python train.py --n_head=4 --activation="squared_relu" --norm="rmsnorm" --norm_eps=1e-06 --bias="none" --parallel_block=false --init_std_down=0.00336 --lr=0.00174
Each number is 128 + 24 x the weight over its row's rms, rounded and kept within 0 to 255. Layers, rows and columns count from 0. Numbers have three digits each. The size before them is the row's rms in percent of the matrix's.

# o: layer 4 attention output (transposed), 256x256, rms 0.0986, rows 102-191, columns 128-159
# v: layer 4 attention value, 256x256, rms 0.0975, rows 103-191, columns 128-159
# q: layer 4 attention query, 256x256, rms 0.104, rows 128-218, columns 128-159
# k: layer 4 attention key, 256x256, rms 0.103, rows 128-217, columns 128-159
o102 102:135103129131117156121127106166060151140140106112124139161144151110117152143152148080129133103131
v103 104:137195128090124118128120133107133110144128117116129118167141112129130140122084147168121133105143
o103 105:110119130124131109097118136132106130082161126071130154106102170139148118117111128127165113128108
v104 110:152174109146133102144113143112160168143115113126151138153072154144136116166145140154122111121118
o104 113:072144159091156133137088124104161131126140149102131119129077137124115100115124124148129115143155
v105 105:141161089130124138132158101089112092171104133125141154132119176145130114138148122111146132098160
o105 105:155135100108140168128116113128108136169133120091140158121127135096088131102136099126091137123170
v106 102:164127137135086121119098119125137088153133153121132136102152096123142109154070149150150169109133
o106 115:142107137125135129137129069083087096125102131132126193087135086133156109163117149153153162095096
v107 107:112121059084111120138106133123123093147098125130115125133141155131139068126124094156123144127128
o107 112:105128130118143123134183123114151110129161121124145120113167113137104083123154124110088117132128
v108 103:127119082158115113150121101111119126134127158129142127115139084122120101124142138110103119134117
o108 103:108175116140110135099086097085107126116119130149145109127144120139110103126140189100145142137126
v109 103:123111105149146166091149171112131129156130128122128106154139114122151129121124138095107144076116
o109 112:146129108128137121116115061149109079116126170122079044145134119137114126118119096146109161135164
v110 105:100148112107132103175094148139101156146151125145110133118131160116121114103069076142104101119121
o110 112:112109149162120114117170165064114125147110095113119158158152180094152123130079098113110128121101
v111 106:094123107102144120151098119110164154106105130164127137133101142125130151151176109152104073109103
o111 113:113186106139145080159131131100124133062125126152147120149150151129098134084146126146143091145093
v112 111:107098135135133149128142131115094094135124147088145134155111101126111179150153130112150098140119
o112 100:102141171091101170120148165117131108162118140103152122124094092125137125123152105117133096140101
v113 111:114134162148141115099108111152142126127122122094130134111145086137135169130084159137126170105131
o113 104:113142153142136144124151135144087114151123111093088136108129103133120180125121138096108152112110
v114 098:165113109085149124144099126124123129137124127132118147154110096131104128169112110147176070099103
o114 119:163057142114144117139131123105106094125131113132099154138136115139134121103069120138127135096130
v115 103:114100129136139125102168125139105128098123135149130124152163142137106172139095070161113153129131
o115 110:128109158131126089101158150114120175114118120174106141083137070149113170142094116155129131121121
v116 117:099163137131152132112111108118143132143165124115114148095130138127127138100099176164119168107128
o116 104:106176160109163145103136104099078108117113082119117196107147128103088140099103180075126122097140
v117 111:135113123161137127169148142130087134147136100122144157136109107131139086076182109097121088121074
o117 112:147151171139120141118078148109115127136117131145116194137113135144165119123154128131191123131122
v118 104:147125106169144134153118152098150103175144088131114140100097129141155110125123116124153113149146
o118 100:135125142134128117155134121103112075129155132119118121139112133127123100141073157104133153151149
v119 097:127105172160100117106140128138101143113128128140160139104125124109123118131147119156151124132128
o119 101:094087179158108126094136150183122133150124091155123122100129097088169112144124144135157118141111
v120 089:113120096115104175121144120131105095137112113145158110156138120116140108130138100156137097133113
o120 108:181124116116139155143129103086156109154139084127113127127108082151086152129128091129155160127102
v121 100:124171152151124151146154113143092107129161118172164117131175097140114144116144124062143123102119
o121 108:129180132138125139112128087106099139107128116140142102104139103128149192123150132119141127092138
v122 111:140114081116109100112138136093115145118114160121129139148132151139110182156136138135160165112127
o122 106:141124131127139128131101125092171142110120132141131135127097107129119137080133084103159152145122
v123 108:101109125119102123145147120121123161121105121158133096125124125140130138125111096091132093130150
o123 095:125062144120079120156143104156128141147105091119147148140120134124106117153102063159099111149080
v124 106:115123170123108130115153109110138130132112147144146118134153143146140212103173109102146196117153
o124 118:092147106137142116111147128130085141128056091127102098114096127137137135130181116168141155078095
v125 103:125120110108144134140168129129129149087144122158107135139145148123124156145187137201110092151105
o125 113:122159164103099156127102160120193150114153091155119135142153128105128136095104198132118149128098
v126 106:116176138168147119112135146105148124122153113124140134142099154157151139194151127138159113162167
o126 110:128135101112131127107089156099166117144099098137138140153154121150103102137111129174137134103128
v127 122:160097139093113138141121141143118108141150147117125126122092114122131091093113189086131107106094
o127 108:133090137094132128118158129146103107147152115108131154174148142088163119087115174122129114140125
q128 070:130103160159132147121123116098087147129095090164132167152094107128136107067097151110132137096109
k128 076:147113104104101118114142110117124107140128145120134132129102141112135112170138146100141185113152
q129 075:102147100143108165136129153132120115102128165108112157096102091113128126115075105119129136139123
k129 075:127114126104152085127081110122127140143113092152130125130146117140081145097124160132139107097126
q130 080:123181121115129139109123147140139121125076151118164174110098095104132131151097145108105119074128
k130 082:101072140132144177170047171133129130122160148189112087125175129088122150114074106136146116172109
q131 099:168124153147111138146163118135151137139119108128145116168141132149115095139142133134188095164169
k131 086:120123116094102125140171135115127139115123090100119146125155103109121124104138148101146160119139
q132 092:107129102106126133109105110163142133129119155143109122057092149132151182160126117140093164113114
k132 087:153104136149162149152131130133118139120128200125172144145089137118135107151096118154137163127115
q133 104:151159091112102144156084134116145157144135145149153111161143148127155138116134075115158127095143
k133 115:132134132095087137121130109114123140133135052117161110123120119096115152114161119139111134111136
q134 141:100103118108134102124136110159118101118133114120115125079132158107138139152119120122091122120119
k134 090:156136136138130131152139127110104124110110177145143166163087143122102116169107174168168157162145
q135 127:113079095139110137138130131119121125131121098145149172119119152084155116126098186122142121117091
k135 108:118153200187109117090114124148160121102122161135120089119105107134108151132104122142123109177125
q136 096:125097133100101164146101111138170139136150159152137095139168130128112145114092084169111157144099
k136 113:076097128153128108147123126125076144114138134143102092100114142158117191132167124091111114155078
q137 096:106119131110085129137110070165108145108086146081141183145136092118150077189124147137152087104104
k137 097:134169127112120131151180109098094124153101123116169122168118119127100126130136121178142166101176
q138 102:115178116150113173119098072099110138107079132125115144106087062131096125118174159132131096133140
k138 112:110166115117093128096155121090140086135081080094120173106157120086141114163096138136138135101145
q139 093:103109138134131093136086121150103100082109086125130113091112137086160147148107103099123148123114
k139 087:076149162124074125136105133083166124143113126133073123135195128150137139151145069123141110112139
q140 096:164141107094116152148124115172123165122108130132113161128098146114145048140134123081139090155095
k140 096:119118087118127150122112133084121125126145153123134062153141104145087091089116156174139134122161
q141 096:168119122118135165097179115113137114146114100123113120173156108126092112119122173164130107135112
k141 084:092117123145172128113110157112104145115148156146090098079151100134133128083115124107088105123115
q142 119:101131150139112096186114138139137120115127150139132144110133176156176181140136098115125130104100
k142 074:110130127100091170130138120129120136154103102148145146175118144094121120167150151117150136134165
q143 095:111123136114151144103110123094099117152105169174140156081122098142130195124136147109098125157125
k143 118:150078092132142124168121138134150146134131184170086084147120167138146117150096092131129129137127
q144 077:115175146098113136129144138150123132108139152150137120067111135131154135154120077107098154149138
k144 076:126127150126127139136125124107153119130101122116167107144099103097101096131152173104161111130095
q145 073:129167107063120120156105126131134132087107128159128124103121136142128170158152123107106140091130
k145 081:146092115131138168100123174119141104107127142148125102156147108117132109121096088168158130181142
q146 077:132138138073122132149123121151150169144104134159155101139152142123124115139164147115141105114126
k146 081:089152100163137153116119127128108118120149151106128129137113112121154112170098093130112140216121
q147 091:137099142157148115135158138101103073133120117080117154156124116106141130088092139150157096138134
k147 074:109175132123118114124099130099152131103128130149105094141147132149103111092128127121118150085124
q148 090:157155135112122105142128096121159198179134121130149063159153160114110106164146116146143126151142
k148 092:159106109121104140124176114131107110122132103068142147113126124123118142166105138150129149116147
q149 100:116077150165107158142135162107122125121153149106133129143080107138129094090124181114132106145124
k149 112:096177138118091095118138133128149108164105078164118115104174143115159144109157118129104098132136
q150 136:150153085113104131126095092118149157189119138138153118146158094107119100125130139126146119116156
k150 122:132131089114076131124162118135135148139136080100122124149141140148130147110149099125158143136125
q151 111:106121142130132133177111126134119106110120150127115134134136173156147096140163096169165118111103
k151 098:135108121137139145103102163159101123131130158135161190132110121133134101145130159163151123114128
q152 116:098144152151136107138125161125099098128069118099066073122099120140139162115118157136097116166127
k152 103:087103147114163111130119132124122131138118145177101116125131122148120123165147115105120102149129
q153 090:146118120136107143106143124125152090103131089145160145121155081099109141129098110154099162128152
k153 129:111123131121122107140137144154121126125161116151100101040142137151133186108137110107121138146100
q154 094:135117111105127149113097083137132150175139134134120130146055080129119129102143125107136097151147
k154 093:111159082147141097132143137089113077115146126114171115139141125129115123135133135170145141123128
q155 108:100105145134146110137063122107120111135143121162100138061095111149127184096161129065114104109132
k155 100:134076127139128134110132123150153128124123153124144168174119121110152129175124100134142163079130
q156 110:137149136097145122186111132124183138097141110146094139135131125175132164115138112123097144076126
k156 104:105147152130100122118137150096136123099140071144106132128117144096121122155173140117140087131134
q157 105:115069124150128120098199152136122100163159135136113104101136161143125167097120128111131120118130
k157 101:144160152146144131110107122144129188131125166122097152136124146133143122137109138091153097141118
q158 095:090156110154133121179117173143096110157163141114107121132120151122154126096162100139136086122090
k158 106:169122134144159122113113170120101094130161129136175163143158122176118135122136151133159122115125
q159 095:110143167118143156103107138143119150079122132123120131105127101182146094148157163133101128112102
k159 096:157132075105115164113110111085139136134138161116161149181132110106114104151091123150130129121160
q160 092:079137156140134140094133144150146093141121187111104113143134136157150163126119190168131110128106
k160 126:121084113130176129117115162112100129151156170159106134142142108168135141145153132141139112150152
q161 143:125156106112112187101176100083110110143112110078147099166157082071082087136087125148117111135178
k161 075:131106139151123139132096163126129096126158126124046103056155106103147111112120095115121124141110
q162 091:129127108134108142164137110108140143097117167101123135096140147109133157123129089130125116074120
k162 113:123139157128105104122137165157104156109123109160116132146124126146118125144117173150104126114106
q163 092:109119150165127119132125135140124096130148145131152159101123119162179126142160090128147071088151
k163 093:154195154103100122114118123124129139126085118130145184150126127128165125142123121133169147099128
q164 092:134081108154124134061140168193149095107087105148166122124123132139137147163110148115149147162093
k164 105:127123105157109132148122139132129144113177132157130091112143165143129163144099138122122162140116
q165 107:138150145129138165107081132146097114081156168165122122146127085158110163106107152131100132121140
k165 111:128112118108159160117109122099141148147124167124095132127165100122135103159138088089151096109128
q166 092:119141181132127136120115129131139162091137131134147153153121138162156086151088157129095132126119
k166 099:136145127118146125133112096085142120125119142147115138133115125113125100112136111076134098166140
q167 096:118139127108148139119112155153100152121081139122125120098155119131152124102140166109137104126092
k167 118:116100106133080115150122164110176169140164174131096104136155137147116148160119119153116129137167
q168 096:111114156134114112129151119117159134142143129134156131132131129133149168120139072119140151127158
k168 094:126133127153148115169140156177123122117139117136043122095114163165176161129147099091155125143118
q169 095:099109142131072125122117117125169097111118125106124129076130158105169192143131110111134154103113
k169 103:107212154154123104153146130147146128147109108146096127126118145160125179136149149104150104133116
q170 098:164104110123126130076119109108127161137164146130135109124081121107107140114090135145111148133166
k170 092:149149128169145120113096095127127171084120148134178123157139102147107143087128138142166121153108
q171 099:111132132139141096118123089136156141115120128090132112092140142093121158140098154123156103143115
k171 095:083074120160130133142111155121123090142142117151084085110143121128131141133119128119148095148115
q172 092:142110131137143101141141145083141096122109131161107124100093149141158158115137083134075138126114
k172 093:126159127125154107125137114113146143091135084164143146128119156156154137149139125085089105104100
q173 104:175130110113102143125180083144109111123114092079145158163121112135141114134156124158126129111150
k173 108:168137125107127141122135134091137103124139176146099115139118131124129117130129140168147134177137
q174 088:118117150121112127135111163131124100141139097090108128122125122137128132085175118106114139141151
k174 077:122170123144139085130124129118144171119121084153148118114167129193125129138151137109136126107126
q175 100:116132133148130146076125105109104103146110116087122109117093097119122079174138191160126116099120
k175 099:157131096141137132086122135141116107127148202090192164131134097164120125111078165149138143119150
q176 092:132133152164163141089121138137140125138095133126130138137163124130087119154125158195148124155102
k176 102:139112136146120101135091171143130122118129112150111103067148156138156158111096156128114123151142
q177 107:138115139138116150161132143116073130110127129116179137126108172122134103132115101133123129125129
k177 100:128142186134136130107126110124121126104091116142133131141108120172125103111115121130139156135127
q178 106:137140130138109110179125128138132107117146145166114115110115176123142184132125098113131131155122
k178 099:137129182138127159124156149142121147129091097113085122112094127122146138141139144135139151116125
q179 096:129155104142115170112122172116158130121144125151101136155107170133097110136114133161129133128118
k179 101:120126121129148118117131172155094103133161130138106153092151121158131140137135124102126132134149
q180 102:125098146104136163107100164178112151129117118139111111112116154165116096119146159152104154172098
k180 106:140148113147140133111102122113164169121124139115107094155136115135139084138116150163144156166132
q181 102:072115127132100140120147125103111056152120135086141119104136122132124145127166112147137108106144
k181 106:140163116097105133091192116133107129124114157110179128122097134089113145140093136153121166104097
q182 098:165135152122151103110115154087106136126104138148099100110174110135109142136101111186081129106123
k182 092:123157172120172120135101098139118170159087148129077146079124084102153136125133115077116070128118
q183 093:157153119104141146171097099093155132131111158116142113146125128158085134122136100151133071107158
k183 108:120103142101106124107121109123111124124108075125166165100125123129134126127145135148112137119142
q184 087:084116147111104119112117097142119088106120082081130110090148108087141159115071145129122136106143
k184 100:124139143151114080140133148140144127137148138146100124090152124159135180150134093124169112139097
q185 086:092154097131087145137157129140083114170146150084135128131164112129122104109145142112138126117162
k185 108:168149158140112193111156139117112170150101162079140154198131108106121067132093136148147166144124
q186 092:139152140161136125189143141153116125157149168111130087158127131164137156103158128080129099127144
k186 101:105099138155134163120158140132089135108127078115099161167088112120133094167151126095139151133126
q187 095:132109145149122092164124146146163127135166128142091107105145176128144144093104118097134165129133
k187 098:100135190168165091156135139146109139123086099111100119113120108144146138109187126069129081127106
q188 113:154151113164134133123151130121097094111102108131123107150109116155095141076139178114108087135150
k188 110:153062078148131158107124148122148109113147129135109152111148095121115121138064134143148158125150
q189 103:145152078115135156102131080131111113150136112119124116131097074101126095150079119130120093119111
k189 096:096122118128109120112131133139093104142172144129128117111164108126104134150099136107143113143110
q190 097:132105118123151105133090100113142134151152130146100144109123164144100149127124144182132127122123
k190 094:167128114100171113135125103116122132166116131137167086129115148099120132125166156143099114099144
q191 095:180100114123127130103152096147138112114134127119142115143146161099124140100096098157175131157123
k191 102:107171133144117129128137125102151190137097135129131087093126132110115145123087138101114130138127
v128 090:108070099098165101143105152113158182157164142146151129085158134120113137110121170115150108132107
o128 110:121110107104152147137091192101136140133140108111160121148123127130132087121145128108138179138090
v129 110:121094122123140107142112123145121125149138128132121134103128114163134110111155094104128112091124
o129 095:153098099107112145138138155098123122107172096124115121179159133136118138094130082134098170158098
v130 086:129147146105114139140119136126168113129104131130132135130104093109125072126162156134129068128135
o130 101:141106117147079107067139128143139101099098109115103134102068096144118136153114120127135115121125
v131 104:128142117146085124181119140118153159136104140117107147096113205077135100211114081158146155132127
o131 118:130097068141151103129112132124140147111121150156139139130114133107121078090132124128135139090117
v132 092:134164168139132130158140140130120164129144109126158141136119111131120120157124148130118108122147
o132 108:103130142134140110092175192169142154152111072121126163141121160116146151114160111124104103123094
v133 098:145149106166090128117077130115143121160130128101111140177147131151149103160160104084108119067134
o133 114:135146111184140129104178133143140134161125109113125127064133124147137107130095144118099107133174
v134 092:090142136105123101109109145143100092097124121133063122094145108126109166163138101099137139119085
o134 113:181132113167140121144097123127166141109156153191148088138104115160119122107132109099123149121166
v135 083:081133134120125138125104123164131082100137120135086113097193115114110186067140112090126129157151
o135 096:132124131150138201117143136115146121115133133136139124097127099091113146097132100136119134145123
v136 089:168147144097146115151124135104126170154148129117123161142098110141139099146158121127133139070104
o136 106:150107115139152147069139081175097151152103130103161111147105124166127155134122155115142137121123
v137 095:141139118103135143090111146127154133150085130103124106135164110128138078094111138155124150129113
o137 106:187117144114090150125137162095095133129143122098052110089132118139150102099140087150150135123111
v138 093:160108077152136094136159136124113110142159120142119132113134131155142094079115154043125144087147
o138 085:112143108101111124110139156159118105145150040134077107112111161095116142158141121119142133125136
v139 100:150099122127119132105132152079121150151117108109152108175162117138122104165112152095129149087135
o139 100:131098101184149116108123117150132138132107116124141125113112124156163098131142115090152148106120
v140 093:143133120130148108134157121119119139105149138136173123143174090129103138150134126103141103126147
o140 126:139119105055115146140079110130121141136128138137131116082133126138148141134116143142175159110104
v141 093:120081127116124158130131139127098138127146163097142108121107117094135075159130098166124100102086
o141 101:099139144133138090115108096140140137134166147149129125170113106095167114113134137131089153153113
v142 090:117131163112130142094157125119157160101125153116141106181131114141154082142088091211132118104074
o142 100:130139129107122127118102130101139116145128134149102153102067084107132134090167125132126101121122
v143 093:085150130126137112115159083118133069117144128122127125168118088090104120159131160114146068127132
o143 103:088144124139125095077111113128125182135133171124151079131127108158075087150123171150120138138132
v144 095:115107126140133126146117128161123079105133123123096103120137072130112183145114112077138113180144
o144 106:099122150095093192114110105154109134128174127145134099124128147164139155118107113101082128151113
v145 092:141149132121149109137140132113135114114122122150136188137114098113127116141118129128134115124140
o145 104:118104142169106111112121153123209119113148144119117124138114117167122119179119141117110171127131
v146 110:121108116135113141129169129145100129137143138138128138137142133143133151057135157086142101165129
o146 111:077152109130128152094113091145134127164105137085124085147152114119144120169077130150115202086125
v147 107:152092118099097152134151152149137154158112121141129152129109173165135098073154153073148163111172
o147 108:157106117114117156111182118098126070177106154114137164137101134143127142119111114137141190107173
v148 101:150127113124109170087120167115135150131099120124157131156156128118159085107156101141114174131089
o148 093:137113139131166175128090105176163125142126140114116160088131145130146165126115116110115151121113
v149 088:125089145146141107133140152137126097126130116109155137171133097147132161125168128109117149137146
o149 097:143123147120112144128124145115105154094084119120128131160148133148129139117147104169152104127099
v150 094:104133090132174118143152140107123126122179137155086154155131124118124160126077116126122145134105
o150 096:164148177091135128131110146109178116117153173140121078170111145123116099149132109163121178110105
v151 083:097123115127139114127128142128189150115125133121116147144113118104133097169116131101127124108084
o151 123:171130115102104111128127153128164102098139143167177112137091077102099093100101158140109106147146
v152 095:110153099119077134134126119117147136152142132151132131119132133131142104124156075152139174180130
o152 110:087153142132116148128125120164145092110126129101084125108088137155135109121132142128108139114108
v153 095:133138137130115154130124131100132135100159158161173138136134124127149118167100070155126149131130
o153 098:124097102145131123145141128104140110095118167128097145139092116176118121145150145104151135095134
v154 099:110128111141119155129106146153117086139110131114100127101104157152141096129167092140123103116101
o154 111:160135146157149120125177059166130099120107176129101123161154124105111101124108136102093114133180
v155 101:113134149123120145110141102110142126088159144139148134164135100102138126157107135203138160121119
o155 100:097086169137146132122109143113146117121132134099111131132098076135080110119154155096139161146139
v156 086:128154163155127140137131175113117128135103128124128156133144133153155128170118107156152157108130
o156 105:109066136155120135144125119173136159137101131123147155142111122147166122157129121114125125088113
v157 082:135132060095144166082147109109116104148128148145102117129107126107144102147045131137102144163149
o157 087:110161111105099123170106116101129105117161143089076111145085160138119143120127119135145149132155
v158 097:120118117139141170063106145151150157117145125120161108135125106122142109140112150137103130124092
o158 106:118169124147178162102147086136120101151156146110134122098172113103137183128185163062135103102129
v159 086:095131164121113116148131116169127095124104089124155131144100145129137153074160106122110103143125
o159 095:123144165088097121138126156130151115084127145142151090157117161090149099127093146185125097152144
v160 100:162121127124087141122142141140083166103169145122145112110123101128120129097131127078144193140147
o160 105:120136158089114148135108141156125120189154143128119136120092133166137168125123110138159131075152
v161 101:162106172144122119085178132097119102152108111104205138171110103137093118155119177097131117139129
o161 099:090137073117133098129112127104089120095108129103157145150170172142136126150152115158150124117106
v162 095:133097134132097141106125117140141077117107148144106103124100148139126121178119145125120183154141
o162 106:121133160154127137158122132124107131125124154107129133132141102137133120078127122116149121100150
v163 092:142194158113137142113142110132154137162096105120150150171125158100141115179125140144126125120119
o163 094:133143122084135111143118154085127150143090138127156113160101095155099119113152099170138129147098
v164 086:112144143145142119153112135137136130110154134153088121099099141121108162090143135130118103139127
o164 097:140138187139167179111120093129113161107129183151149110133140117152140139140127174130103082173154
v165 094:125107128138095127133126123131137078129106125106074115071143075100117135127101127093136161127183
o165 116:131098106147105155121130145176127147131128088116076118097119123105110132127112119133077158142140
v166 108:171157155098115139119175087135135129138087098156143130129133124139123158127132100107119131113161
o166 098:076103146148121109157153141142097113108116137108122131113150118107216136146151108120127133124113
v167 090:149153135137150100164115145128133178139138120132128158107124129152138141118133162069113123129126
o167 110:147106144147114104136131149135184116126144132106187119141154120155126112165118124113129123127144
v168 096:117108159128139106137124106139093127122144128116131098125187166105120173139124087154118122142125
o168 094:146124117177120118147108112101150159099132143140116078119129119120158112130111110122116142152148
v169 093:142091135116134134082171139100134119133106107118163130132118086104129112107100195068136131118140
o169 096:117107132101125091108111108150086115106111102064105085113110132140145129148157141121172098138122
v170 093:135125207145113153154139122125128127113132119151167138154130146122135156104167130144124137147137
o170 105:112093174143139141141125128088144137126123135141157145127125093124171121118097153165133106107122
v171 093:191150092130114124126128142073103101154172124089101104119128117155129131075141140134137172102139
o171 112:160151127171168088113135148161115169124170128064128115112138153083185093134082181116160101084167
v172 099:115083140131133109111118125138147098127153129131114117115095122138122144174115145250131096097111
o172 108:142143115141106116112111157165131114103145133119105126141125114104139079097106117153131137137122
v173 096:146093161113123112124139122133112143105076142135152128105121094119139163119191106087149119147129
o173 102:104130158149128125130108107143123100088157141147155137100157142118165143120116105144134154146090
v174 093:131146159148137140120135127140112122113117126125147140124157155134145150078126096126137121188125
o174 108:114093110154085150113096142111142157162112099072101122127118095167127138174110083137101158120121
v175 117:141140119126119102184128105149131123125127083161102117086130160156129114124175117065129099131110
o175 103:166132139131135142163137125152101129121161107143167115115166134128148121129082141109108102166151
v176 095:144092103122122131137132110129124131126154141139135131089090128094119096126153141130115155164165
o176 094:102100110136089150196094146153059115134118073103136116112169112131180113090103145162146107141118
v177 093:123136109130131121146097102126146127153120111146120117104133147113118111125139128144125144112160
o177 106:137120126086151161155136152098143156165134163183146126111151145092147119131114111162119111114126
v178 098:126107136132102133123132122138118125129067162113115095100129137145132158104154142111133144131125
o178 114:157152102134126138115134135095084146140134047134133140112151099102123134140130099128134096118116
v179 088:132115124130102135111088089120146117123114126151165118121113117115130112106123150155133123142151
o179 107:086118155142122131144118099112109129159096070078124121167180118119168111178116120110185176133161
v180 088:098149087126126131158118158169088107121088127126118146087146147121109154061183143066141109109104
o180 084:142147127134147117134143088123133168142131183134139080127163137130123157140116132127134180128160
v181 089:156108115135157143111118101146135150108131139167114111183124143138138148180087119140136129104122
o181 119:130131147090095103153129123141130120118144095135102120131100147124131153108105119115159126138138
v182 091:090082136117133148148133129136114127093119142120110118142119129113113163133103107043105110146110
o182 108:133135137140101187092115129177133116125120148129101111115115129109114168159155101165107103144048
v183 087:144150123115114116134109121103138145150080117156125129107090103132126166128151147146143179115171
o183 095:067119131121100139162162110157110127092112129094138136144182139133141117119114105102130133156105
v184 088:106191129102155120167140124098143174182130131141104110137159113090120074165129153174135145139186
o184 102:119104140131136129112138152112108133123166100101158123112143110138120089085128147104117133101088
v185 102:110108137131108128138089151122126139144118122108142117147123192147138184117163130114129140143105
o185 096:156151134139168142173127143151126138129101117143151134127122121118137137131141166120141109165193
v186 103:139129115134150097159149129131105150124127109125114124097129183154140188103133072092123137134147
o186 099:135104074092095135172155186122142094134124140139097109106136143123115116096128095110136114107138
v187 084:098104162130104159093125109175132103095129099118133120135106134117109121113143173084139134152126
o187 090:128180162151154179058137128154103131129112118123143128092133090130108152112128146122124120120111
v188 091:088096104124123144140114122139127129136110114136091097150142143144118126157050122109119093117111
o188 096:157121140141162109103139094111114084129129149165066102108118101115155121114119146106102151145191
v189 080:114075127112141107123141105149117167116119124145116102113151183110114097127086127170123102113097
o189 108:141087109091128108107118135166143145140139105142093118118127145049145139143121164055117110154133
v190 091:180146147098114091105162117127140094117090138117141129132084074130101095114118108108132156118131
o190 104:155116115101104104112152136164111138145123117117112120093122149099090128133149126138145137103133
v191 082:165195144094118113093177124118137136127130097109115101154182084146107084155139176117110128105131
o191 102:106110107136118114070146123153107165126118111094169147120103084151169124136116146104120131104141
q192 067:119137147151107144109135136123132162104115134174130162134094130114121155121147090162129142107100
k192 073:131096130111124142116138108123102127128153154079196108112112139114115136136130142110105109132110
q193 065:144163145123148127108119135108146119141109146153130117142103094145133103114119189112114146132135
k193 076:118100141138105123152123133084119097102170116131088088084132117103113138143140122108120110149115
q194 074:129136151166115121103133121112109101107137124130119116128128154125101144096101090173163157120126
k194 087:168147117152138158047142145089124140135120115112183149119101122139105140132161103122115150134140
q195 079:116136142152111136119117141089134117123150109132136107102129125161157102096153101142157107117147
k195 085:113119146120125104099137108120106141122123135170131118079071128109126114117123160121123130113120
q196 090:091109116124116107108210114133104136153149104128134108146114139123145103113162098144117115133128
k196 080:154110115155115148118117129116148101105165118155103087111112113119116130078148117095138128087106
q197 101:154142089138089149125171123113128135131106120144169117137143099111072106117119149152123095164133
k197 113:124113100101091134138122119146168116101157135103127164139163125115129115112116121167134131158155
q198 114:090115151137146088145123119165080110092107110109115147119117165124189133138144103108105121072113
k198 102:128140154126141142111154144115069143132105125126138121133071139154110091113157154098142112099138
q199 112:135120123138147126108156094149110156137109098086132118138145148103172104090127145103132118103112
k199 088:140117098087119118097179117123156147153128090111131116161128153106118114124140090145137119134120
q200 125:127136097094122143108157128122121113128137145151121132119137115115097162106119117161099115142132
k200 124:112102107120140129149076105103177128140140123120129110055113116088117121155094147144123110079127
q201 111:114126117107125142151121128134104116174130137101112113146132156088091114127106144126078097096153
k201 130:168117121122126151130101134159147146115163117087137111083112105151112140126114114150096140104114
q202 125:075099161148145103153155196128125115120149139177091169112107158124157128132120093125130131177105
k202 087:156142121131122118110161142108147159170101151118159109170104167108129129138130099118144123149119
q203 094:129194127092125133149123078099113126172100124133183141104120098149112136135152142109065097104172
k203 100:113082104119134156122117108109153105128155139104116094076111129107095118132091135129086124063105
q204 174:133140168146159103168117154128131131111134165180107170080132142127147136133107124125157121139113
k204 094:142135099119148115100148157094134150184100143114170119175100143107145115136120103114139122162114
q205 105:131134114120136120136089166147131130094130119144132077133158125150140096102093093146127165132172
k205 101:120120160139139141119092117104109129147123128135168146114081101141159134108113137125140147136149
q206 096:120176106144100160144091098144110102125121131100170124168111106107132136123130202128130108095187
k206 112:159137122129169131135118114158108140134126155095120176107124102150124135129135136121120136120133
q207 098:122147122140115174113117067102104131166105153123195106100107136124131117112111112124160133129128
k207 098:109086138125114163174125097114149114127121124088126139096114110158149134093131164130111109116117
q208 063:133203125119130151138142094125141178161139112144114121111118129119133110125156124178122114122119
k208 098:157090116147152175113140124140106112097114153100165120131107123091107142096175141091136127042085
q209 075:141115129129188116147127132140138125124155128079134111130140096180140140132098157106189124124150
k209 090:114145120134089141151119164118182123169114076160095154147182175134134131176108122154117135158162
q210 077:121157092134131125116093122111144135134100155145135162106118126167146177108094141151127121121085
k210 088:151130184132121129122166139109121120118122130118151141105100097092119117113113133099149127097136
q211 090:133117148125133110127079128113135126144118103115142106124148119116132114145112143151084176138113
k211 080:129156114143118133157149104161124111105110152146105148139165118155127142104149139106160136125123
q212 092:110135156111130129148080130138143135137139129138100115126121181143178135157126160120127137099115
k212 100:163145160152155146115098143108125150130125136151114112104102130142126135145114126110099129122133
q213 092:111111159154131115097138148126132147079131140128123100145108119135137113132130117157110117140154
k213 081:146096152136094132121140141109144116120152104143149112139139145131115127097169102095153126129086
q214 126:162121120119142102112103141100126123147132109149116111128140167144150156154102112127106151125134
k214 083:146143097086127113116138142142092085174103146091169170191112114116148125147141180146146142141119
q215 133:162147080135082130124151137165145124112119096108135129180158127092091102132095136146130131119145
k215 120:141115119097103119116160126127139124139144121109156141154167101137111131104142142147143147151150
q216 098:136087128115111131164180152146117146121147160156093154100120104118142135149146120095126138144085
k216 118:122126151144153111092159146081104157137092139133149132160080159168140141120161119095129133148120
q217 107:124096101126110130132143133125145141110125157128132120123156111101115130105107108137161123134093
k217 107:105131117107127131115187138076129192167114148095168117129080146133144143117155117089134101140106
q218 110:094120121145115162110148158147094139156133097094135114176117142085141091114130131136133128143133